From a checkpoint of a small transformer trained on Wikipedia.
Size: width 96, 4 heads of 32, MLP 256 GeGLU, vocabulary 4096, 3M parameters.
Architecture: LayerNorm before and after each block, rotary positions, no biases in attention or MLP, untied embeddings, capped logits.
Training: 93M tokens, 11386 steps.
Each number is 200 + 20 x the weight over its row's rms, rounded and kept within 0 to 999. Layers, rows and columns count from 0. The size before them is the row's rms in percent of the matrix's.

# gate: layer 13 MLP gate, 256x96, rms 0.0965, rows 227-255, columns 48-95
# up: layer 13 MLP up, 256x96, rms 0.0955, rows 227-255, columns 48-95
# down: layer 13 MLP down (transposed), 256x96, rms 0.0782, rows 227-255, columns 48-95
gate227,103,201,188,185,174,215,249,207,178,216,181,215,187,162,190,203,222,154,196,199,212,218,205,207,213,147,184,189,181,220,250,177,182,208,225,234,231,210,202,200,184,196,178,226,209,205,225,177,213
up227,096,191,193,229,200,180,213,171,204,189,181,198,213,202,229,206,181,215,186,223,206,148,222,197,222,170,211,209,215,196,209,228,205,176,202,199,194,197,198,207,185,162,191,180,211,242,206,190,187
down227,099,214,213,176,189,202,218,190,221,210,201,184,201,191,254,180,177,199,224,207,187,188,173,209,192,171,188,195,208,190,220,205,172,184,224,186,196,163,199,189,174,201,196,242,164,217,233,177,221
gate228,093,222,203,199,202,191,203,211,211,200,220,196,224,218,196,255,202,230,227,194,188,238,158,190,174,181,216,186,184,193,233,209,175,217,211,190,190,176,227,188,228,236,190,175,191,187,223,195,209
up228,095,189,232,237,146,232,186,174,217,227,202,223,218,161,169,178,175,189,194,178,198,218,187,221,208,196,228,240,204,200,179,206,198,216,216,186,205,169,223,184,209,202,191,206,234,222,205,220,224
down228,093,224,206,208,216,141,191,209,220,176,179,212,201,217,157,219,210,204,213,186,220,222,188,192,219,218,198,228,253,155,206,228,211,196,191,187,195,174,170,229,192,226,218,183,203,200,176,174,206
gate229,100,158,186,233,198,214,175,243,214,181,173,195,190,196,218,203,210,176,202,214,216,184,224,171,204,202,184,169,216,209,164,191,220,200,192,225,204,181,233,211,202,171,206,188,204,224,203,192,180
up229,103,180,223,212,206,193,208,202,241,216,191,234,172,197,199,229,198,218,216,204,218,212,201,229,209,230,168,207,216,224,179,190,179,196,202,177,196,182,215,158,184,213,181,183,198,251,171,180,201
down229,096,192,213,199,198,248,214,209,210,181,210,200,199,186,176,204,193,195,212,214,190,220,155,233,147,181,225,193,163,193,153,199,216,198,168,189,200,188,193,219,216,221,207,188,234,235,201,193,193
gate230,097,187,189,259,189,232,198,229,228,217,184,231,194,179,197,225,168,177,186,192,198,209,216,222,196,196,183,219,223,204,197,189,207,224,177,160,220,188,226,159,181,196,176,185,196,218,179,192,203
up230,104,217,189,250,177,194,192,198,220,245,185,210,202,193,227,219,204,195,189,208,208,191,185,211,219,217,206,191,196,222,218,150,231,196,193,189,205,240,193,213,157,159,202,177,225,200,225,216,191
down230,105,178,170,211,177,199,177,182,161,186,226,196,230,157,225,169,232,221,149,213,208,204,233,199,194,188,205,232,194,195,228,226,189,201,187,174,181,229,204,190,187,187,198,172,222,192,201,177,198
gate231,101,201,210,173,172,233,184,182,219,224,181,251,192,205,215,178,195,169,182,201,182,230,197,207,209,207,223,199,247,170,220,184,185,242,202,206,224,216,185,171,189,193,205,214,191,200,197,209,195
up231,103,226,213,214,195,179,165,212,180,205,203,193,186,205,158,172,197,182,243,223,165,221,205,224,186,221,213,218,177,239,198,196,214,202,187,178,203,190,219,194,198,218,181,197,185,217,194,188,223
down231,104,215,181,167,225,225,196,194,225,162,191,180,186,214,187,206,186,203,233,184,177,208,212,211,230,197,229,196,188,201,205,205,204,212,158,184,200,149,231,162,199,204,206,227,180,198,168,180,196
gate232,097,209,183,178,201,216,144,218,203,190,209,197,207,195,206,200,229,186,220,232,186,201,197,215,209,183,160,205,190,173,183,203,203,170,159,198,210,200,236,215,217,171,182,204,151,196,216,210,187
up232,107,198,235,200,177,231,204,209,181,209,228,228,168,202,215,191,202,198,188,166,211,222,191,221,185,227,168,200,178,207,209,201,190,178,170,223,192,168,187,195,172,264,227,202,191,179,214,199,200
down232,106,218,186,179,171,203,212,215,238,249,202,182,209,191,210,228,228,180,167,195,213,218,193,220,236,217,210,189,195,210,170,223,217,204,206,219,205,208,214,196,213,195,147,226,184,163,206,215,221
gate233,100,212,192,189,220,184,203,211,202,219,204,215,211,180,203,194,154,170,203,234,247,188,172,219,221,208,165,188,175,198,208,228,210,163,163,199,206,198,212,163,217,181,204,181,175,203,219,208,188
up233,092,212,241,165,216,182,177,205,185,231,214,171,213,196,205,213,216,195,214,209,194,177,168,223,230,173,218,187,188,231,195,188,238,224,215,198,195,226,239,208,201,172,186,216,182,202,167,234,190
down233,092,225,220,212,190,199,184,145,201,214,215,184,178,176,170,217,176,205,195,179,185,226,217,175,175,231,194,170,195,192,180,226,178,211,196,242,177,197,212,224,172,180,226,212,196,179,209,182,209
gate234,102,203,224,182,168,168,213,219,218,210,212,214,198,187,220,184,164,217,215,196,193,192,177,205,214,189,228,209,200,209,205,222,200,214,231,147,197,191,257,211,192,189,186,183,172,187,189,204,198
up234,104,225,199,179,195,179,204,187,196,210,228,209,206,189,220,180,195,197,225,235,191,180,163,203,191,218,206,215,186,180,175,215,186,204,236,213,229,204,227,217,177,210,207,188,177,186,184,208,222
down234,106,197,215,180,188,215,201,211,179,223,176,192,166,224,193,219,211,169,185,169,236,214,226,208,216,175,206,198,216,162,231,195,221,238,218,174,185,164,188,226,209,199,187,181,210,222,186,206,218
gate235,089,211,181,179,175,234,222,219,200,241,203,136,173,218,202,204,226,208,202,200,194,199,190,220,176,217,254,198,194,194,225,193,188,207,219,200,181,206,194,157,236,207,233,172,195,210,219,177,189
up235,089,190,207,220,219,201,232,208,214,181,184,207,198,202,206,228,210,199,207,212,201,176,227,189,175,250,177,192,209,215,199,187,155,207,194,190,188,238,222,202,186,204,175,170,223,194,220,236,203
down235,090,199,188,164,208,187,220,182,237,188,186,182,206,208,195,225,176,204,171,198,213,183,221,207,225,193,164,199,220,217,178,204,241,190,169,215,190,156,198,233,205,177,185,182,201,180,192,179,230
gate236,103,181,195,192,184,214,171,239,199,189,203,181,172,189,215,219,172,192,230,185,188,220,182,187,175,171,185,209,180,187,218,237,209,194,210,215,196,195,208,164,212,186,244,218,165,192,208,187,181
up236,107,214,171,170,211,157,223,177,183,205,179,243,201,171,204,214,158,212,192,197,220,223,174,182,193,181,192,201,197,201,185,190,195,199,235,230,216,193,210,257,187,205,200,195,211,224,222,196,224
down236,104,208,196,212,197,197,202,213,207,211,205,144,210,204,208,219,202,214,204,199,220,185,213,208,201,200,193,179,220,221,223,207,157,184,195,207,150,242,222,239,209,190,194,170,235,200,208,192,206
gate237,090,184,175,184,211,197,179,202,198,203,189,217,175,244,199,208,164,222,190,197,183,195,217,191,225,196,187,217,209,213,188,238,206,236,164,188,190,193,219,179,184,210,221,225,164,221,222,230,223
up237,087,190,232,205,209,199,205,206,173,201,182,222,175,202,216,173,197,204,170,199,212,212,236,181,206,193,158,206,204,195,188,195,180,220,159,178,227,197,220,199,220,204,152,245,212,203,212,237,213
down237,097,234,193,158,176,211,203,200,216,108,192,191,198,191,190,189,206,187,227,184,192,207,196,213,216,198,180,199,212,191,197,225,211,187,194,205,190,176,184,172,200,178,187,205,167,224,197,192,197
gate238,100,201,226,185,161,204,227,215,177,183,201,209,200,198,182,197,189,188,174,182,188,227,202,234,189,170,192,174,184,195,191,224,169,226,167,212,251,216,227,201,185,207,200,188,202,190,194,199,219
up238,102,206,216,205,186,183,188,186,199,183,171,197,218,173,193,193,235,197,226,196,216,212,230,219,211,214,188,190,219,222,216,175,195,209,251,223,226,207,211,184,197,206,183,212,217,156,164,212,178
down238,103,190,195,227,189,225,223,199,215,203,206,177,176,206,183,171,198,192,196,226,231,224,212,195,200,176,217,226,185,207,187,208,221,168,163,214,185,193,189,228,184,194,213,153,198,216,233,238,185
gate239,098,218,160,185,213,235,197,219,191,226,166,213,208,170,169,209,215,213,220,235,180,243,206,212,195,234,225,199,217,193,191,199,191,229,186,216,191,143,180,210,175,188,201,181,185,234,188,203,176
up239,097,208,209,204,222,251,189,197,226,210,177,198,203,163,205,184,178,189,211,169,225,227,214,210,216,182,235,179,182,185,187,186,206,179,202,245,166,191,197,218,204,206,191,206,179,223,224,175,209
down239,102,221,196,151,229,234,200,200,196,187,204,220,219,210,191,159,159,212,246,189,202,231,213,171,200,197,162,203,193,213,191,181,211,194,182,212,216,195,184,165,225,224,192,195,206,220,208,216,214
gate240,103,210,184,157,201,210,149,186,192,166,205,200,207,176,210,199,232,190,185,212,172,199,179,189,202,221,163,227,214,188,222,202,204,209,180,154,204,186,197,220,209,205,187,173,230,208,204,218,201
up240,103,231,192,177,200,216,194,217,205,182,204,222,201,197,143,206,170,180,198,200,227,219,225,224,199,211,222,188,213,211,201,190,189,214,227,179,194,238,205,173,188,229,234,214,188,196,184,231,171
down240,103,242,190,200,203,211,184,213,204,221,239,199,198,184,168,211,195,221,194,193,221,206,193,196,186,212,222,182,205,240,185,202,195,190,186,195,184,204,203,212,229,176,165,194,198,233,215,201,210
gate241,110,203,199,203,161,212,211,224,225,184,191,224,176,195,233,186,191,208,196,164,213,182,200,221,180,215,195,213,219,174,179,191,184,169,189,179,174,186,222,148,207,203,168,195,216,190,198,197,209
up241,104,160,191,181,190,218,196,183,196,203,215,214,177,217,225,236,189,207,205,184,202,203,185,190,201,204,191,195,197,186,214,201,203,202,200,185,177,201,193,189,171,155,197,186,184,227,177,237,220
down241,103,218,174,197,190,201,192,139,221,175,212,174,216,204,197,215,211,200,230,196,215,197,194,174,227,205,209,172,216,200,194,213,185,196,236,186,189,214,206,178,197,185,168,190,203,195,224,194,175
gate242,104,225,215,224,207,237,213,203,236,204,204,195,201,211,214,225,150,193,212,213,201,173,205,184,168,214,202,182,195,189,208,186,233,211,189,173,202,203,208,198,191,163,167,194,198,194,201,208,128
up242,112,207,230,194,172,209,187,184,221,199,223,230,189,203,225,186,210,187,192,165,189,210,173,191,200,170,233,216,225,193,212,238,173,210,216,207,189,218,180,228,218,204,266,229,178,187,221,192,217
down242,111,218,218,205,184,204,212,243,173,194,215,185,189,202,212,168,189,188,205,193,231,188,196,198,210,199,193,211,196,179,165,233,185,197,193,174,209,202,175,194,210,184,160,201,186,204,218,176,179
gate243,086,196,209,192,197,194,214,225,178,212,209,176,205,207,191,177,214,179,235,201,173,196,172,209,232,223,208,162,202,200,164,211,223,191,217,202,215,191,183,219,183,203,232,194,155,178,192,207,204
up243,092,220,196,204,203,191,173,177,239,225,233,186,210,198,170,205,203,197,194,168,158,204,233,190,209,211,186,193,207,187,220,196,204,221,214,218,200,226,192,185,171,207,222,188,199,202,211,175,182
down243,096,212,213,202,199,195,195,188,218,203,204,205,202,181,236,164,205,167,195,195,195,177,202,207,191,204,183,190,164,201,234,215,206,211,185,193,219,172,190,194,219,203,172,210,192,197,216,174,212
gate244,101,179,218,192,221,188,152,233,241,208,204,232,218,168,189,252,185,206,180,200,214,194,201,164,179,232,220,193,205,183,181,191,193,196,205,222,231,211,204,237,169,213,208,192,160,214,195,213,176
up244,101,186,229,233,203,206,211,211,242,201,172,201,217,223,236,226,186,206,227,209,204,199,163,199,205,190,171,191,195,207,216,201,187,199,208,178,212,194,169,233,175,179,210,187,179,183,201,202,202
down244,098,177,211,179,206,191,220,216,214,199,168,225,233,230,203,211,187,197,208,189,217,183,201,181,240,197,172,203,206,179,192,210,198,239,163,198,163,185,215,204,186,210,189,167,161,196,190,233,182
gate245,096,188,201,206,215,190,177,182,220,176,207,194,188,186,198,196,214,208,184,168,208,192,221,189,176,219,186,221,160,207,191,213,169,187,213,218,198,201,211,221,198,179,227,227,161,206,224,191,199
up245,099,187,221,202,218,203,226,192,190,244,169,191,220,223,196,186,206,229,218,178,197,198,206,236,236,176,215,184,205,188,232,183,203,194,207,218,222,212,192,191,194,220,190,223,178,175,188,162,196
down245,098,171,200,221,222,227,209,210,191,206,210,167,215,180,211,194,189,209,196,214,209,232,199,167,187,166,203,197,210,195,204,231,254,201,217,207,213,190,227,178,240,209,188,187,213,180,187,224,213
gate246,103,185,172,193,201,218,202,203,233,200,206,212,188,183,217,219,154,194,223,179,188,202,180,212,197,218,234,181,160,174,213,197,169,210,177,214,196,185,195,227,206,191,206,211,220,209,230,188,214
up246,109,194,186,208,182,181,205,193,213,175,208,203,161,157,185,213,200,157,203,224,193,183,182,220,222,189,191,196,232,203,177,193,201,202,199,137,189,181,175,156,194,209,169,201,201,200,220,190,183
down246,112,191,206,222,197,231,187,223,203,229,176,202,196,197,193,205,183,169,224,173,228,232,199,251,212,202,193,228,203,218,199,208,229,215,204,184,174,219,223,204,224,190,164,193,174,187,190,177,233
gate247,095,216,210,153,193,201,187,234,207,213,231,227,197,216,232,203,183,217,208,191,177,207,189,206,215,206,187,187,210,203,205,206,223,192,170,179,162,188,196,196,187,194,209,206,233,196,176,226,193
up247,106,215,210,191,222,199,230,176,212,164,243,186,232,202,212,187,206,163,179,209,161,184,163,198,200,234,229,180,215,164,186,222,190,217,205,206,226,203,169,207,189,187,188,206,198,188,201,194,188
down247,106,186,211,214,214,174,200,241,197,190,212,196,232,192,211,178,170,196,188,215,140,190,201,200,195,202,150,192,227,202,200,209,181,236,186,192,231,190,194,201,186,198,157,200,228,186,160,195,161
gate248,091,212,180,172,204,163,222,248,214,213,187,223,224,204,183,209,231,209,178,195,174,222,157,190,206,181,206,194,160,222,211,195,181,171,213,200,193,195,222,203,177,206,177,213,218,218,216,204,206
up248,097,212,178,152,204,174,143,200,230,197,195,216,171,202,177,195,197,215,186,186,216,227,209,172,206,200,192,218,178,216,204,184,208,213,214,174,192,226,204,220,203,210,184,195,176,204,224,180,178
down248,094,225,204,191,213,182,227,204,235,211,185,189,206,143,198,183,203,221,209,154,191,192,196,189,243,216,214,198,183,211,203,225,190,206,178,210,174,166,185,213,209,206,179,203,231,211,204,204,232
gate249,098,199,217,220,217,270,178,221,192,193,177,198,173,192,191,177,190,170,223,226,179,205,179,222,238,189,186,208,169,178,204,210,182,210,181,177,219,187,173,231,169,206,191,198,173,191,204,222,229
up249,101,181,188,240,202,195,243,188,154,201,209,208,228,204,199,210,183,199,207,190,217,160,146,198,181,203,236,216,190,155,213,169,212,220,193,193,196,181,174,206,227,168,210,167,214,211,211,222,190
down249,104,196,172,200,178,210,166,196,183,222,206,207,216,178,226,194,210,205,195,183,198,205,208,221,236,184,175,192,190,214,208,191,206,209,253,190,233,221,177,209,193,190,181,206,237,193,177,208,201
gate250,097,181,178,192,204,196,171,236,222,218,169,187,181,202,172,211,166,209,186,169,215,232,211,214,176,205,218,213,167,207,230,166,207,188,209,192,192,191,197,209,189,187,210,190,194,195,192,192,213
up250,103,165,154,229,189,179,215,225,198,173,242,217,186,189,228,177,175,203,238,182,209,218,226,192,179,209,182,203,195,201,191,186,205,240,217,182,215,201,184,174,232,199,208,193,227,183,203,196,183
down250,105,170,228,211,243,191,169,237,221,187,193,197,183,200,242,202,183,200,217,213,195,183,224,154,181,196,193,195,213,217,209,180,214,245,178,164,196,190,213,194,193,172,194,179,203,189,191,223,197
gate251,103,204,201,183,202,212,164,194,198,224,184,210,176,169,217,188,175,154,202,238,177,206,184,213,170,225,216,199,193,212,183,214,209,188,186,187,208,206,172,180,165,215,208,183,187,228,197,196,194
up251,099,196,213,218,222,206,206,208,202,243,252,204,165,219,201,209,185,211,173,209,167,186,186,207,225,187,210,182,201,192,224,199,210,165,216,176,205,171,161,211,207,159,192,192,212,172,235,185,182
down251,095,150,213,205,210,225,199,212,212,209,191,204,207,211,182,205,194,209,182,183,205,196,209,167,167,182,229,168,205,209,202,183,221,193,177,183,186,199,188,207,205,238,154,215,204,195,183,174,218
gate252,089,203,193,182,209,227,201,219,185,211,177,231,177,219,205,189,175,224,185,186,207,247,203,199,199,171,171,209,208,198,186,201,212,211,176,228,173,205,198,213,187,172,181,244,215,215,204,201,178
up252,090,187,209,182,167,182,205,215,200,148,192,203,226,219,214,186,227,188,200,234,203,217,198,228,215,186,199,165,201,212,179,187,168,211,172,231,192,176,219,201,221,194,187,218,192,215,217,183,207
down252,096,201,198,190,193,200,190,205,228,121,179,207,179,184,171,186,172,191,205,200,212,224,193,215,215,208,197,161,186,197,195,217,210,206,181,181,208,166,189,205,184,211,181,200,196,187,166,201,196
gate253,098,201,199,171,168,199,184,223,171,223,214,212,199,180,241,192,228,165,227,208,178,200,216,182,191,187,175,164,236,175,185,215,198,217,158,218,172,203,214,204,183,202,180,179,178,216,176,246,201
up253,096,177,228,180,173,179,221,188,234,214,185,230,204,257,208,205,218,224,183,219,198,178,192,214,197,197,190,209,187,191,224,211,180,174,187,208,202,209,220,189,160,216,182,223,196,216,198,175,232
down253,095,214,210,205,234,189,182,213,202,192,174,194,198,148,227,193,173,195,201,256,217,181,177,194,213,193,205,185,245,188,184,191,189,196,189,224,200,173,215,161,193,189,201,164,170,210,191,202,203
gate254,101,204,152,202,160,194,208,208,213,224,163,164,208,218,230,211,197,214,238,199,215,207,152,244,213,221,209,177,215,189,223,195,177,187,214,230,218,210,188,220,215,179,199,204,212,190,174,193,162
up254,096,198,193,180,194,160,188,246,230,217,198,172,204,203,206,199,213,208,190,194,220,196,182,187,218,196,204,202,215,177,200,177,206,205,203,188,191,191,190,190,236,221,240,165,199,183,195,188,187
down254,092,228,210,176,171,176,231,202,214,202,191,164,244,189,175,206,201,200,187,182,202,212,162,226,216,170,201,192,179,191,226,199,212,225,236,212,157,249,204,161,222,210,208,211,207,233,192,189,180
gate255,102,176,243,188,213,216,209,189,209,223,198,190,240,195,208,243,210,201,199,181,211,186,218,214,175,209,214,206,228,181,235,207,177,210,160,145,187,166,193,173,207,211,193,201,213,219,215,187,209
up255,103,171,178,179,205,226,221,183,202,198,200,183,218,179,196,159,216,202,168,218,176,191,176,204,209,229,181,205,206,204,237,198,220,210,184,177,204,190,202,214,227,211,241,216,205,215,230,165,194
down255,097,227,182,195,178,183,173,176,203,207,224,195,178,186,186,192,148,197,217,197,206,220,210,177,218,231,195,179,194,213,168,223,213,188,241,180,188,204,171,226,165,196,225,209,182,168,217,206,177